Weights of a small transformer language model.
Size: 8 heads of 64, MLP 1024 ReLU, vocabulary 9889, 24.6M parameters.
Architecture: biases, tied embeddings.
Training: a variant of Adam for these matrices, 371M tokens, 5660 steps.
Each number is 128 + 24 x the weight over its row's rms, rounded and kept within 0 to 255. Layers, rows and columns count from 0. The size above them is the row's rms in percent of the matrix's.

# layer 6 MLP up, 1024x512, rms 0.0268, rows 692-716, columns 448-511
size [ 95  98 102  89  92 101 101  98 105  98 112  96  95  91 104 102  87  97  90  98  98 102 110  99  86]
[[123 119 165 136 140 140 122 128 143 145 111 175 122 118  98 126  71 164 109 149 127  83  96  86 154 140 146 108 145 144 116 119 125 124 150 170 118 175 179 110  99 108 137  89 112 119  84 122 140 149 164 127 130 129 137 134 160 139 134 124 154 156 101  91]
 [176  94 105 132 141 134 140 112  62 151 118 122 146 136 145 128 129 121 172 109  99 123 189  93 108 146 170 170 164 122 100 103 135 119 153 141 116 165 127 144 122  89  55 162 150 125 137 126 123 123 125 129 127  81 157 135 127  94 105  94  88 110 101  86]
 [ 97 131 130 120 134 144 165 111 115 124 165 119 119 112 109 134 118 131 152 166 109 102 103 168  97 129 182  99 133 145 106 120 108 126 123 124 117 152 168 136 149 122 105 107  95 166 122 121 108 163 114 128 138 154 177 131 107 162 108 141 104 188  94 141]
 [111 106 154 134 155 130 139 161 116 119 158 127 144 130 171 139 104 128 110  60 101 137 140 112  95 135 140 133 145 120  99 106 164 164 124 121 151 123 109 162 124 113 155 101 116 130 161 123  86 110 129 163 129 120 137 147 114 163 115 135 154 181 120 136]
 [143  95 109  92 120 196 148 137  96 158 160 137 161 132 124 128 118 134 162 128 126 104 121 110 142 159 148 118 109 107 121 148 124 115 131 137  60  93 112 100 126 136 119 142 123 140 130 125 150 134 125 126 124 126 169 157 143 132 121 112 107 147 150 130]
 [149 148 117 143 115 119  99 133 143 137 139 134 102 134  98 137 148 103 115 155 167 153  87 117 106 156 126 126 161 132 106 138 146 136 103 115 145 136 131  96  45  90  98 154 127 114 103 116 127 130 138 179 140 165 136 134 125 113 119 125 151 130 124 139]
 [137 133 108 178 134 106 137 136 123 129 133 128 120 111 103 125 122 112 133 109 127 150 125 108 164 141 147 114 150 117 155 135 140 133 170 133 170 128 118 108 121 106 132 130  93 135 112 146 109  86 109  93 151 122 143 144 133  90 135 162 133 137 102 122]
 [174  89 102 127 162 113 153 132 176 168 162 125 122  88 147 158 121 148 160 152  96 101 116  99 150 142 134 101 146 109 168 117 138 117  83 141 125 125 117 185 128 135 127  78 139 180 110 112 112  76 131  98 161 117 132 112 130  97 171 117 142 131 138  99]
 [171 149  98 127 147 112 128 159 125 106 130  84 115 138 131 139 110 132 135 162 116 136 181 116 177 189 153 151 126 121 166 135  99 102 129 147 124 143 113 124  84 133 101 108 106 142 138 166 170 151 129 107 126 145 113  72 143 112 126 136 126 108 132 133]
 [111 173  79 128 100 132 135 130 116 122 123 118  89 130 143 137 144 117 150 157 130  99 146 163 114 152 136 117 126 125  79 164  99 100 160 143  90 140  96 132 108 137 124 106 124 137 129 103 131 146 127 134 125 176 164  96 185 184 133 105  93 143 148  74]
 [ 82  88 125  92 140 132 165 120 133 116 125  99 113 148 132 140 101 130 131 131 113 126 122 136  87 150 108 183 136 126 149 117 171 153 134 119  62 162  90 106 115 102  94  97 102 167 104 100 142 101 193 168 110 103 151 123 113  76 113 112 166 151  99 133]
 [110 122  99 162 126 109 143  88 151 145 100 169 139 122  92 138 114 150 149 104 131 170 117 139 145 138 137 126 129 154 133 119 106 123 127 110 113 123 117 139 137 122 157  87 165 116 125 118 116 129 103 164 133 103 154 154 118 142 137  98 111 128 108  86]
 [102 128 145 168 119 123 120 144 106 139 145 110 103 173 134 114 155 107 161 117 132 134 160 108 149 144 140 135 181 134 130 125  96 163 114  67 139  77 148 109 102 136 117 122  56 100  68 106  68 117 144 115 106 109 119 134  92 137 118 150 110 127 125 113]
 [115 109 127 105 167 156 141 112 118 138 155 103 113 139 116 149 121  99 105 134 176 105 143  83 129 139 151  94 116 112  89 119 138 153 130 154 158 137 140 135 120 121  97 133 111 147 146 138  92 122 115 129 156 118 180  96 147 128 179 107 140 210 131 116]
 [129 157 153 136 121 122 173 159 124 106 139 138 128 125  94 114 131 186 153 143 134  99 121 134 150 121 147 142 131 147 135 132 108 124 123 134  99 110 100 112 116 144 136 120 156 191 162  96 109 117 128  95 142 140 137  70 154 131 130 141 119 203 152  82]
 [128 114 104 181 139 126 174 116  87 124 162 135 106 114 164 119 121 124 166 157 144 152 171 118 142 136 112 153 133 112 106 162 112 122 138 134 124 129  72  79  89 129 114 145 167 123 121 115  80 105 159 126 114 136 169 118  88  98 157  87 133 117 106 135]
 [114 152 121 146 100 128 142 128 114 140 103  99 140 120  96  60 165 102 118  97  96 154 119 119 136 127 139 128 128 137 112 183 117 129 154 121 136 141 117 129 153 115 162 161 148 128 138 137 157 127 181 124 112 135 109 110 136 133 176 111 171 108 139 127]
 [130 103  65 134 132 121  90 143 137 134 133  92  61 148 122 125 153 123 131 143 138 136 146 128 134 153 134 149 183 142 134 138 134 136 160 138 132 136  83 154 127 156  90 163 172 111 117  94 100 127 119 129 116  89 151 144 173 153 135  74 124  96  98 155]
 [115 108 141 105 126 114 113 161 143 137 179  81 128 129 146 143 140 172 168 159 108 108 177 145 121 155 146 122 139 106 103  81 105 114 129 147 148 169  88 139 111 145  80 115  89 117 117 159 157 100  52 126 150 153 128 118 131 148 135 123 100  88 121 143]
 [ 93  86 146 120 143 153 115 115 142 118  93 143 129 140  76 105 123 104 106 126 134 139 115 135 157 114 134 168 101 147 153 114  88 149 210 122 136 144 132 115 144 119 106 139 121 179 135 177 143 153 134 137 102 141 128 126 116 186 168 110  90 148 108 119]
 [ 98 141 133  83 114 155  99 132  84 105 115 211 122 134  94  95 149 146 136 134  87 101 139 164 132 108 167 140 134 138 130 132 119 116 123  59 126 128 183 102 111 145 140 122 114 150 130 132  99 130 193 138 146  92 159  90 116 140 139 118 107 152 157 130]
 [119 117  90 111 132 123 133 145 128 148 122 125  99 153 142 203 104 137 138 141 115 116 124 133 157 104 156 114 152 109  91 100  99 162 143 129 123 106 157  95 143  72 140 164 131 149 119 156  91  97 135 102 163 149  94 123 136 162 100 107 154 132  94 118]
 [131 150  83 132 161  87 144 123 127 167 117 162 123  90  97  78  91 140 161 157 128 116 142 141 100 142 100 153 136 162 128 100  78 149 141  79 142 145  99 157 122 141 131 125 120 142 163 138 101 104 100 156 139 149 121  89 115 172 138 132 137 130 114 116]
 [122  94  95 152 114 144 170 125 108 173 129 136 155 151  98 120  97 108 130  98 117 129  71 141 114 126 125 133 133 110 150 150 153 108 194 165  92 169  87  98 136 149 163 115 126 116  90 130 138 148 163 167 188 118 141 147 145 107 117 154 102 148 108 108]
 [119  89 100 106 131 104 166 135  90 110 118 104 133 165 115  99 121 118 108 135 148 109 130  82 114 138 121 116 138 129 132 132 123 156 103  94 131 151 125 128 146 119 142  92  98 170 103 119  83  99 114 115 149 121 151 121 132 124 180 128 119 168 150  98]]
# layer 6 MLP down (transposed), 1024x512, rms 0.0251, rows 692-715, columns 448-511
size [ 97  98 100  88  92  96 104 101 108  94 121  92  92  90 109 101  81  95  83  95  95 102 101 102]
[[134 139 123 138 118 132 112 117  98 123  97 138 116 128 128 123 109 122 171 124 145 103 147 169 132 151 111 128 141 158 142  95 109 132 139 130 109 112 157 145 132 150  98 163 159 164 157 125 108 158 117  89 118 149 111 141 123 123 106 172 122 103 141 140]
 [181 105 158 148 138 129 135 126 115 101 123 127  90 139 100 130 132 123 134  92 129 125 137 163 134 113 108 131 154 120 148 120  84 137 141 131 122 151 114 166 100 117 151 160 127 140  83  92 163 156 166 101  99 133 129  97 139 143  85 102 155 181 118 183]
 [126 146 175 129 135 142 132 138 150 160  91 155 141  98 143 146 100 131 126  99  73  59 148 126 112  98 115 108 157 136 136 108 144 130 139 122  61 153 145 171 121 154 164 115 131 101  94 130 127 130  99  88 142 119 114 134 138 151 123 136 150 164 139 110]
 [155 114 122 120 136 135 125 118 137 119  95  93 114 173 114 157 112 120 116 102  99 121 151 151 162 153 187 120 119 155 135 105 141 113 134 130 149 124 145 139 100  92 140 130 150 154 128  99 125 162 131  95 123 148  94 118 126 141 168 140 142 151 152 153]
 [154 139 103 170 126 133  64 112 173 114 124 128  96 171 146 154  87 149 126 147  96 157 129 124 119 103 122 145 128 142 127 134 138 125 123  97 109 111 121 159 115 108 111 117 120 144 113 131 132 161 119 118 130 109 134 106 136 176 112 139 146 112 110 117]
 [138 115 117 135  98 121  75 123 138 107 143 101 131 129 144 130 171 133  99 142 137 145 136 150  92 123 159 131 100  92 135 131 177 145 159  99 132 123 132 144 108 132 131 168 103  79  96 125 108 136 144 168 138 153 132 110 114 145 159 114 140 156 136 134]
 [120 140 153 112 151 135 136 141 100  95 161 158  89 104 129 101 144 181  97 135 164 112 118 134 130 104 102 125 158 125 187 115  96  99 167 133 170 168  98  87 115 153 133 166 118 156 119 102 118 110 129  97 139 122 149 121 144 136 124 148 103 131 105 130]
 [132 129 106 115 124 104 148 108 164  99 111 140 163  80 115 111 115 171  83 138 145 141 118 119 134 116 159 154  77 161 145 123 106 111 112 124 152 176 100  99 126  99 134 167 126 109 147 112 116  96 147 109 121 157 129 129 126 104 158 141 118  69 143 125]
 [153 105 116 148 131 150 147 146 148  91 178 135 108 106 123  81 125 129 109 152 117 112 116 132 170 109  99 116 133  94  97 144 138 150 145 126 147  78  74 127 119 151 111 127 141 166 100 128 160 191 133 144 146 133 156 126 106 114 138 114 144 131 150  78]
 [134 147 142 123 134  57 133 111 157 152 102 110  98 165 130 158  90 130 164 118 137 145 149  93 118 119 122 147 110 139 114 136 145 172 147 148 106  83 134 157 149 151 127  95 104 172 111 131 127 124 138 107  91  73  84 124 139 118 107 102  94 127 100 149]
 [148 139 136 164 134 121 132 112 131 113 129 134 137 104 108 121 159 169 144 105 128 132 126 119  87 122 131 143 102  74 137 144 126 119 151 110  91 134 106 117 116 159 149 102 159 114 116 143 114 130 152 119 125 126 139 115 114 124 133 163 141 132  99 159]
 [115 116 133 124 143  92 115  98  97 124 104 129 116  96 131 157 117 106 126 150 153 138  98 145 115 149 126 102 134 141 152 125 128 114 105 129 106 131 165 137 123 148 129 102 136 123 131 118 107  83  99 107 136 135 109 134 114 135 130 125 127 113 172 101]
 [105 147 151 121  70 167 160 122 113 124 123 130 137 117 136 128 111 139 134 176 159 168 129 115 141  93 120 146 162 123  98 167 165 138 138 133 143 134 130  99 139 107 158 139 139 177 102 135 119 114 141 123 115 146 130 133 135 129  99 124 130 128 132 118]
 [160 141 129 139 126 120 100  88 141 105 149 143 171  85 117 119 132 130 153 145 143 136 130 139 127  87 109 126 121 162  96 122 139 134  94 123  92 148 106 117 141 125 131 128 149  69 145 130 123  97  97 138 140 136 147 132 160 133 108  97 148 101  98 153]
 [136 129 121  65  93 116 174 133 139 142 135 109 135 110 123 153 129 168 149 120  94 109 123 128 129 135 119 131 116 116 109 132  88 125 170 136 139  71 153 126 140 143 142 142 129 144 107 161 111 135  96 104 127 146 127 137 123 134 155 138  85 142 181 122]
 [138 170 170 128 146 139 139 132 104 151 118 123 129 147 100 150 128 151 139  85 130 122 146 116 139 132 133  86  65 123 123 105 123 128 116 152 122 104 146 117 175 112 130 126  98 124 103 131 159  93 107 186 128 173 104 162 153 151 180  98 103 121 137 122]
 [117 112 103  98 154 165 173 146 146 122 102  96  87 139 101 134 106  98 145 131 177 127 122 140 102 139 120  83 102 121 144 162 113 115 148 129 145  77 133 134 114 122 109 146 148 117 118 131  95  90 111 132 108 119  99 112 103  73 144 135 111 156 100 162]
 [127 112  99 135 138 138 184 152  96 142 126 161 128 124 118 120  99 120 158  76 108 113 132 142 125 131 143 129 118 141 154 128  96 118 131  82 126 127 156 147 134 167 129 140 137 124 150 137 168 141 106 149 131 138 186 117 168 161 111 109 132 129 124 145]
 [137 106 129 136 148 153 124  97 190 119 131 125 125 153  95 112 108 145 109  85 108 109 116 130 123 138 153 136  94 165 160 136 105 120 121 139 155 141 121 126 139 156 169 161 162 113  99 133 137 132 146  90  92 145 123 160 121 124 145 127 150 136 105 177]
 [148 143 144 117 159 151 119 128 115 131 119 136 102 156 131 161 122 127 119 152 118 114 133 104 138 120 101  58 148 104 159  93 121 159 120 109 135 111 143 146 111 128 128  93 141 113 137 135 147 118 130  89 118 106 104 136 111  94  95 133  91 108 115 120]
 [155 130 131 142 105 118 134 141 149 114 127 122 140 154 155 150 118 107 153 139 163 136 153 108 141 156 168 140  59 167 105 147 110 149 140 119 107 111 131 120 133  95 121 129 146 122 147 149 139 158 143 107 129 106 124 110 103  99 167 101 128 160 102 171]
 [137 142 129 119  97 136 134 132 126  97 153 131 116 165 141 153 107 162 132 113 109 140 115 129 152  70 163 155 119 124 118 144 126 116 111 157 119 145  92 109 101 142 144 109 120 127 158 133 124 109  94 130 153 125 129  91 143  72  96 155  78 124 123 119]
 [107 146 127 147 154 113 153 154 115 107 119 131 108  99 137  98 117 143 111 139 147 112 168  92 101 129  67 114 127 198 136 135 126 107 150 114 157 111 129 155 134  80 146 115 124 127 146 128 105 133 110 113 146 143 113  66 142 125 120 170 111 107 166 141]
 [127 170 131 117 146 136 101 145 127 143 183 139 103 127 146 117 113 141  98 161 116 132 131 131 135  99 188 166 148 107 108 128  97 105 151 175 127 119 119 115 128  68 146 102 165 116  93 129 121 176 148 129 145 132  98 123 116 127 174 158 171 136 119 121]]